From a checkpoint of a small transformer trained on Wikipedia.
Size: 10 layers, MLP 768 tanh GELU, vocabulary 1024, 6.22M parameters.
Architecture: LayerNorm before each block, biases, tied embeddings.
Training: 204M tokens, 3116 steps.
Each number is 50 + 12 x the weight over its row's rms, rounded and kept within 0 to 99. Layers, rows and columns count from 0. The size before them is the row's rms in percent of the matrix's.

# layer 4 attention output, 192x384, rms 0.134, rows 151-191, columns 288-383
103:56 69 38 47 54 35 36 46 51 59 42 56 39 41 70 54 41 35 76 44 38 57 59 52 53 42 25 69 64 65 71 61 48 53 57 55 47 47 42 47 59 36 54 31 72 33 56 61 72 60 41 55 47 60 43 47 45 52 37 45 56 62 27 65 47 33 45 54 48 43 45 44 67 51 31 40 42 46 48 59 59 59 36 38 59 44 61 45 46 70 51 55 54 74 52 56
110:63 50 81 73 49 42 76 45 31 55 68 45 59 23 46 63 51 46 35 62 67 33 62 45 68 74 62 36 46 41 18 66 57 41 61 48 71 54 48 34 40 48 52 61 28 53 36 45 38 29 42 38 72 37 34 56 42 47 59 50 51 44 54 58 44 71 52 51 47 57 32 49 59 58 58 45 45 48 46 33 54 64 42 48 49 54 41 46 47 60 50 46 57 37 59 55
099:55 57 53 52 32 52 58 78 52 68 57 46 50 25 41 71 76 58 94 44 52 51 47 37 26 46 69 43 46 81 39 49 50 43 46 51 43 60 39 40 27 32 49 36 55 35 54 54 54 47 70 60 64 54 62 51 62 60 38 44 61 50 73 66 42 59 40 43 68 42 75 57 38 57 48 47 46 66 50 58 66 51 41 50 46 44 52 38 37 37 55 45 47 36 54 65
092:61 61 46 76 77 59 49 45 65 44 68 52 44 53 59 69 55 48 46 42 46 56 43 46 38 16 33 51 54 30 53 64 54 47 48 53 64 48 54 59 58 57 53 55 59 60 42 63 36 41 57 42 52 33 52 54 79 47 48 48 55 50 47 52 54 45 47 52 48 55 46 50 47 43 55 51 54 51 42 60 68 44 52 71 59 27 40 53 54 52 51 37 49 55 59 47
108:40 44 47 53 56 48 50 74 60 40 49 47 49 63 40 45 79 51 49 16 56 75 60 42 59 38 55 56 53 68 49 22 43 41 53 53 53 51 53 53 49 53 24 59 27 77 32 53 52 52 66 49 65 50 47 38 58 72 77 66 56 74 40 40 52 78 60 38 50 64 64 77 23 49 55 30 38 49 58 69 62 53 35 37 49 43 37 27 53 32 41 58 50 52 56 37
098:65 51 20 60 61 43 33 24 62 53 65 33 33 22 60 44 56 39 50 70 60 49 65 38 65 42 50 55 66 64 62 62 43 32 45 55 53 41 40 48 50 59 50 50 58 66 34 49 50 54 60 35 33 39 52 68 53 48 36 49 71 46 73 54 50 48 50 65 61 44 52 56 51 65 48 59 65 46 32 45 74 57 45 74 45 44 55 47 56 48 55 36 57 37 53 43
102:53 69 59 33 55 32 21 58 75 41 59 39 20 59 58 38 66 73 52 18 44 87 55 57 64 28 55 60 41 32 59 19 53 75 46 44 30 69 65 38 58 36 58 34 61 47 47 59 59 48 55 33 28 52 46 34 56 53 47 42 68 58 56 36 55 46 27 53 64 40 71 53 32 48 40 45 44 48 57 40 44 37 49 41 65 56 47 43 63 57 43 59 58 57 51 33
097:41 48 50 66 66 41 22 33 50 47 76 45 35 47 66 56 47 52 25 58 52 58 69 51 85 70 50 71 28 41 46 49 38 55 72 62 48 57 50 46 58 54 53 55 48 59 36 52 53 19 25 42 54 35 49 51 59 64 75 60 51 61 37 35 76 64 59 29 31 17 31 49 36 67 50 61 49 54 24 55 82 60 40 24 51 47 49 49 80 31 53 44 42 22 45 68
094:49 36 30 67 63 50 51 70 29 39 56 15 43 44 55 62 53 35 80 42 49 37 57 38 75 44 49 48 60 83 24 49 53 40 40 42 53 63 51 45 36 57 25 58 30 35 50 77 34 46 61 49 46 39 60 49 53 42 60 54 53 71 37 47 52 61 57 53 36 45 72 66 25 56 51 33 48 37 45 54 62 40 57 63 47 29 53 42 44 45 47 44 47 61 58 66
101:49 36 58 47 45 43 53 53 45 50 50 21 69 40 37 91 74 62 53 62 32 44 33 69 81 49 55 25 87 73 67 89 62 50 48 40 59 35 40 58 44 63 50 57 38 54 45 34 46 39 42 60 50 44 60 57 66 54 65 29 56 59 60 64 48 66 58 56 45 35 49 63 50 61 52 41 59 60 51 46 42 51 46 55 42 72 43 57 57 61 63 48 46 39 59 72
095:37 84 67 52 51 54 45 48 63 42 38 57 54 36 52 71 50 93 58 70 39 71 49 49 36 68 11 46 35 46 49 73 47 39 68 52 42 58 80 50 54 44 47 51 38 50 56 31 52 47 29 50 44 48 45 38 20 55 36 46 40 47 72 48 24 54 49 35 49 60 69 35 44 38 52 46 32 43 57 32 44 48 58 51 45 50 46 44 31 68 44 66 44 48 42 27
093:24 53 65 58 45 61 42 25 58 66 38 64 60 40 53 22 51 31 57 50 63 46 49 64 36 58 63 39 57 43 37 47 43 38 46 60 49 35 52 40 51 56 52 60 58 61 56 46 41 52 47 45 35 35 53 64 49 39 41 63 59 33 32 34 49 35 69 29 76 63 48 35 47 50 31 61 47 58 50 34 36 47 40 35 29 50 56 70 35 28 43 38 42 48 34 53
100:76 54 59 47 50 57 35 59 66 57 49 32 33 43 55 45 69 56 34 39 51 54 70 19 56 14 78 52 37 70 63 43 45 37 36 26 40 45 42 49 59 36 43 40 43 60 41 52 55 51 33 30 44 31 52 57 75 56 57 45 59 56 49 43 61 69 52 52 66 48 45 60 30 53 50 46 49 75 51 46 28 55 27 46 73 67 41 40 53 55 40 51 46 35 55 58
111:42 45 61 40 60 58 07 59 42 72 68 48 50 33 59 52 70 56 47 35 40 43 52 78 31 58 56 57 55 48 75 36 59 55 51 69 45 53 27 36 71 40 43 34 47 68 32 60 61 43 55 33 63 28 47 52 73 43 40 59 53 35 68 61 42 51 36 57 58 55 33 45 45 59 58 61 52 60 47 60 65 60 75 58 41 48 51 55 48 46 60 40 41 67 43 38
110:31 53 55 54 62 79 52 51 75 59 54 80 35 49 33 79 49 67 39 40 46 24 62 43 35 61 65 57 39 27 45 33 54 55 54 64 43 70 58 33 53 40 70 50 56 42 58 49 68 43 40 39 67 53 47 48 49 49 38 47 67 47 51 38 48 43 46 65 49 62 46 45 52 43 55 73 63 68 58 59 38 41 61 41 50 56 65 54 40 46 46 54 31 57 65 35
085:37 59 69 58 50 55 11 69 71 38 71 49 32 40 10 55 41 62 60 44 38 41 46 56 49 71 45 36 72 33 30 46 40 54 46 44 34 64 49 42 61 54 52 43 52 63 50 39 61 54 25 66 49 43 67 41 42 53 37 30 21 27 46 51 42 46 39 48 47 42 42 54 34 66 34 57 39 66 58 42 33 37 68 49 57 46 56 46 51 43 67 50 38 45 43 49
090:30 39 20 54 45 63 52 44 49 60 50 44 69 64 61 28 43 66 35 61 56 46 32 66 59 42 66 34 64 85 52 43 43 58 59 46 54 40 50 40 48 50 42 44 37 60 41 68 48 32 47 64 60 56 60 53 61 52 41 49 60 65 52 55 55 53 63 59 58 50 45 68 60 51 48 50 49 51 56 49 54 48 40 48 51 35 41 62 35 52 52 37 43 54 75 58
095:46 38 49 46 68 48 57 42 34 67 39 77 44 61 74 92 43 59 68 30 18 35 50 98 28 35 48 61 37 51 49 38 70 55 54 64 46 57 69 44 35 70 65 45 46 55 48 73 57 44 47 79 56 50 54 48 56 40 42 33 38 62 53 40 50 53 55 61 61 47 68 50 50 33 48 54 65 49 60 43 56 51 66 48 44 44 60 55 49 65 47 57 40 63 66 43
103:56 44 54 42 40 55 46 81 72 48 52 55 42 37 41 34 60 45 54 50 43 46 14 62 30 63 70 58 52 39 28 50 49 49 44 49 45 46 40 47 56 54 65 73 62 56 45 32 58 44 55 66 63 66 68 31 47 64 47 33 38 24 56 22 38 60 39 29 48 61 52 54 47 45 34 43 41 44 65 57 40 43 29 45 57 62 30 23 30 33 63 73 43 46 36 54
108:62 31 73 53 29 56 67 42 20 62 72 79 53 57 47 46 47 61 28 63 74 61 51 45 58 50 66 28 61 21 32 33 67 57 50 35 61 44 50 61 71 47 61 39 30 46 52 60 48 58 44 30 34 39 46 60 68 28 42 39 68 55 66 60 57 62 36 52 45 59 44 47 58 48 69 46 67 76 58 56 51 53 60 85 49 44 54 67 56 72 50 42 59 34 45 53
135:47 37 58 52 37 35 69 47 45 61 43 34 62 55 43 34 42 68 38 61 37 39 63 36 65 56 66 59 42 71 63 64 43 52 40 38 50 43 49 59 38 50 57 45 56 40 51 27 46 39 46 56 58 43 52 36 44 60 65 65 41 47 53 31 35 45 67 44 70 49 62 49 41 48 48 37 38 60 45 56 48 55 37 36 47 65 31 41 44 39 53 60 32 53 56 34
097:32 70 30 55 93 74 36 41 62 58 43 26 20 34 54 57 50 67 76 39 51 24 50 27 46 69 49 48 43 54 37 41 41 20 53 27 49 45 57 63 55 47 39 53 51 47 50 39 65 57 48 60 59 53 73 47 34 62 49 41 36 57 71 64 37 64 47 69 58 49 68 48 40 67 46 48 54 43 57 42 45 45 35 22 51 49 35 40 59 44 60 42 60 61 50 53
098:65 54 67 42 16 41 38 50 69 36 20 33 50 59 60 55 52 64 67 43 27 61 55 43 50 52 58 49 46 54 59 77 45 48 54 47 44 51 68 40 40 24 58 54 70 52 45 48 71 55 67 43 52 62 35 32 31 63 42 54 42 67 41 43 63 67 63 29 65 60 71 52 55 54 38 43 26 40 45 52 48 52 32 43 45 53 44 30 50 37 41 62 68 35 42 38
104:60 28 20 37 55 58 84 88 56 60 47 73 60 75 60 22 55 45 64 81 55 31 40 62 36 43 63 64 32 69 68 30 61 57 40 35 67 49 38 52 63 43 39 59 63 64 54 28 45 75 54 59 42 51 37 45 42 63 54 60 30 25 62 45 38 55 48 56 51 48 39 57 60 54 47 57 60 33 45 58 50 45 35 47 41 68 35 42 74 45 52 58 59 50 55 38
108:44 60 11 73 46 36 43 50 57 51 56 38 47 64 59 50 49 58 54 25 22 47 54 63 92 20 54 82 46 57 48 39 33 34 61 74 38 41 48 50 54 56 56 56 61 47 75 48 61 42 67 36 51 61 57 51 48 52 59 50 54 47 62 47 40 51 52 48 29 41 58 55 42 52 35 43 57 20 47 51 70 37 41 40 50 30 48 41 43 35 56 60 42 51 54 47
086:64 59 43 35 46 48 55 42 60 55 43 31 39 77 78 67 63 39 55 28 33 43 64 27 79 53 57 60 45 57 50 61 52 37 56 58 44 50 56 43 44 37 49 56 74 62 43 51 59 55 55 39 48 45 31 52 46 64 40 55 24 71 61 41 32 59 52 37 50 47 50 45 30 40 60 40 23 47 57 53 31 58 69 54 52 66 27 43 56 55 65 53 59 36 56 35
096:50 48 81 60 32 52 47 62 68 56 51 49 69 37 44 50 90 65 33 42 54 50 43 40 74 58 66 31 50 25 43 75 66 58 36 45 56 57 32 35 34 54 63 72 63 68 27 27 32 27 53 36 36 60 57 49 60 58 58 55 43 36 52 49 43 63 53 48 45 44 34 37 42 62 37 43 74 39 53 54 27 56 53 50 41 63 65 47 73 30 36 54 52 28 55 63
087:39 74 42 64 73 66 50 42 46 44 27 66 31 55 41 33 66 52 67 37 59 82 72 18 46 33 36 31 64 51 56 18 34 48 63 62 42 24 36 47 57 49 51 52 70 47 63 61 64 73 64 50 60 64 32 42 34 56 49 44 54 62 38 44 46 52 43 38 48 45 54 65 49 48 38 38 35 41 72 44 46 71 43 37 59 60 44 31 35 38 52 46 79 42 44 48
103:64 56 40 47 35 70 26 52 53 17 34 73 37 11 42 59 30 29 59 60 39 42 49 48 15 15 77 57 85 63 48 66 59 55 53 68 56 40 46 52 36 56 66 64 56 39 42 40 59 63 49 53 46 54 41 61 50 50 48 47 47 49 43 43 38 43 57 45 30 61 36 49 66 44 32 54 55 53 55 41 56 58 36 54 43 53 75 61 32 48 63 46 53 38 43 49
099:34 53 49 51 60 46 42 57 57 49 29 61 31 24 57 22 52 88 68 48 47 64 86 55 50 34 63 28 58 35 77 61 27 42 49 39 44 38 44 52 57 38 38 44 68 41 72 64 57 68 54 64 61 31 37 39 60 53 72 47 54 57 42 30 37 51 56 29 42 46 50 58 45 39 22 30 45 61 30 52 59 50 32 49 56 54 37 52 36 40 56 58 37 46 51 60
109:24 41 52 62 67 56 50 78 38 45 54 50 59 44 49 47 54 36 66 38 62 45 33 74 19 50 55 59 77 36 27 55 69 41 57 54 56 59 57 62 57 61 59 47 57 49 52 66 51 60 49 54 56 45 49 61 42 35 66 32 64 39 49 47 42 34 35 51 41 41 50 48 40 48 54 42 58 56 45 54 33 57 57 48 40 51 51 48 43 64 45 41 56 41 45 39
094:28 38 00 41 64 36 53 30 70 38 33 63 46 49 52 45 64 43 45 35 69 57 59 55 62 54 21 51 67 67 68 24 44 37 67 48 56 26 66 43 50 66 60 59 50 47 30 53 51 42 66 57 45 54 57 55 44 57 51 41 41 56 55 48 67 63 49 47 26 51 57 38 60 48 49 43 65 13 53 54 62 37 45 54 34 45 46 75 60 51 53 26 67 47 46 59
119:56 28 55 37 57 49 47 52 55 51 35 62 47 35 60 29 56 22 48 39 38 34 66 48 33 50 54 67 19 38 28 54 56 46 48 47 47 45 37 47 43 57 59 48 43 42 52 46 53 52 55 38 48 39 60 37 39 60 66 75 35 65 51 30 47 63 74 37 62 69 50 47 47 53 36 31 46 43 53 35 57 45 26 37 47 41 44 51 44 32 50 77 52 45 60 42
101:50 40 60 42 60 41 45 40 33 42 51 35 71 59 73 41 59 29 33 42 17 57 54 79 72 07 29 56 49 61 56 67 54 33 42 58 34 63 34 48 47 61 61 57 53 37 48 37 32 46 67 31 38 55 54 57 61 64 41 49 55 82 50 60 37 63 34 38 43 32 44 46 40 45 50 40 53 32 62 55 44 31 38 36 38 58 50 51 62 48 34 65 48 52 66 54
112:67 64 29 47 30 71 19 48 47 71 60 47 59 51 53 27 80 60 60 54 33 47 07 71 44 35 62 44 64 51 47 69 74 35 64 51 67 40 42 43 50 37 70 50 60 42 25 29 47 43 77 59 56 37 64 63 44 58 53 38 26 37 68 68 50 63 38 40 49 43 45 29 72 63 59 45 46 48 49 59 54 42 50 58 32 58 48 59 56 57 45 24 65 52 41 39
102:62 34 72 54 55 45 51 42 24 60 61 58 62 22 56 37 36 63 18 53 78 46 47 29 43 34 62 47 55 47 63 27 66 55 56 54 67 56 54 56 50 57 58 61 39 58 52 64 36 60 45 57 66 39 28 66 59 34 53 18 48 35 31 57 49 49 54 54 36 61 41 46 57 60 49 68 67 72 61 61 62 67 40 53 50 70 62 68 56 56 73 41 80 34 44 47
093:53 56 45 64 78 46 66 68 43 47 82 38 46 56 56 46 47 99 52 28 30 74 31 60 65 37 11 47 33 54 30 37 48 85 75 49 47 45 58 66 46 54 69 39 51 55 64 57 52 40 50 59 52 53 45 39 68 34 56 46 59 51 53 45 61 45 53 52 45 41 41 52 62 30 48 50 56 49 47 37 69 63 74 57 46 58 47 50 63 59 41 67 22 41 68 46
120:49 66 65 69 64 29 28 41 58 35 42 42 43 62 43 66 38 57 47 40 28 36 49 67 58 55 21 50 23 49 37 44 43 48 40 62 46 51 71 53 28 64 41 49 32 53 46 63 56 43 67 50 53 28 60 44 34 50 43 57 30 57 67 60 38 49 47 62 50 69 70 48 32 47 43 38 47 53 75 56 57 35 60 46 42 37 64 61 59 40 46 66 43 68 51 55
102:40 37 52 55 45 56 78 39 47 54 29 61 52 72 57 36 55 74 43 59 47 37 54 62 50 50 60 41 39 32 36 32 46 88 21 56 61 73 45 46 66 50 40 40 41 63 54 52 69 37 40 32 49 54 35 54 48 40 30 61 63 35 71 46 76 63 45 52 54 63 22 48 59 52 37 69 68 67 39 56 44 61 53 58 62 53 42 65 58 58 57 52 53 57 48 63
102:57 59 65 40 42 64 28 38 37 50 47 47 30 69 49 73 50 62 28 75 48 66 82 77 59 40 45 37 38 42 38 63 53 69 45 64 36 60 50 40 40 32 41 62 27 67 44 51 33 50 43 64 35 47 43 54 40 49 42 56 67 66 52 39 57 54 53 39 47 36 41 41 44 50 63 58 46 62 55 39 52 47 53 70 64 52 64 37 31 66 30 54 45 51 47 55
110:39 40 41 50 48 39 27 47 41 45 78 26 50 24 58 40 25 37 64 44 51 54 28 65 64 60 37 63 66 72 49 58 42 43 46 60 48 48 35 62 51 58 45 34 47 51 48 45 54 38 42 69 54 45 62 46 45 45 54 36 52 35 42 62 60 48 49 54 42 50 43 43 51 68 55 66 52 35 39 54 58 57 67 60 50 66 48 43 47 49 47 44 47 47 40 53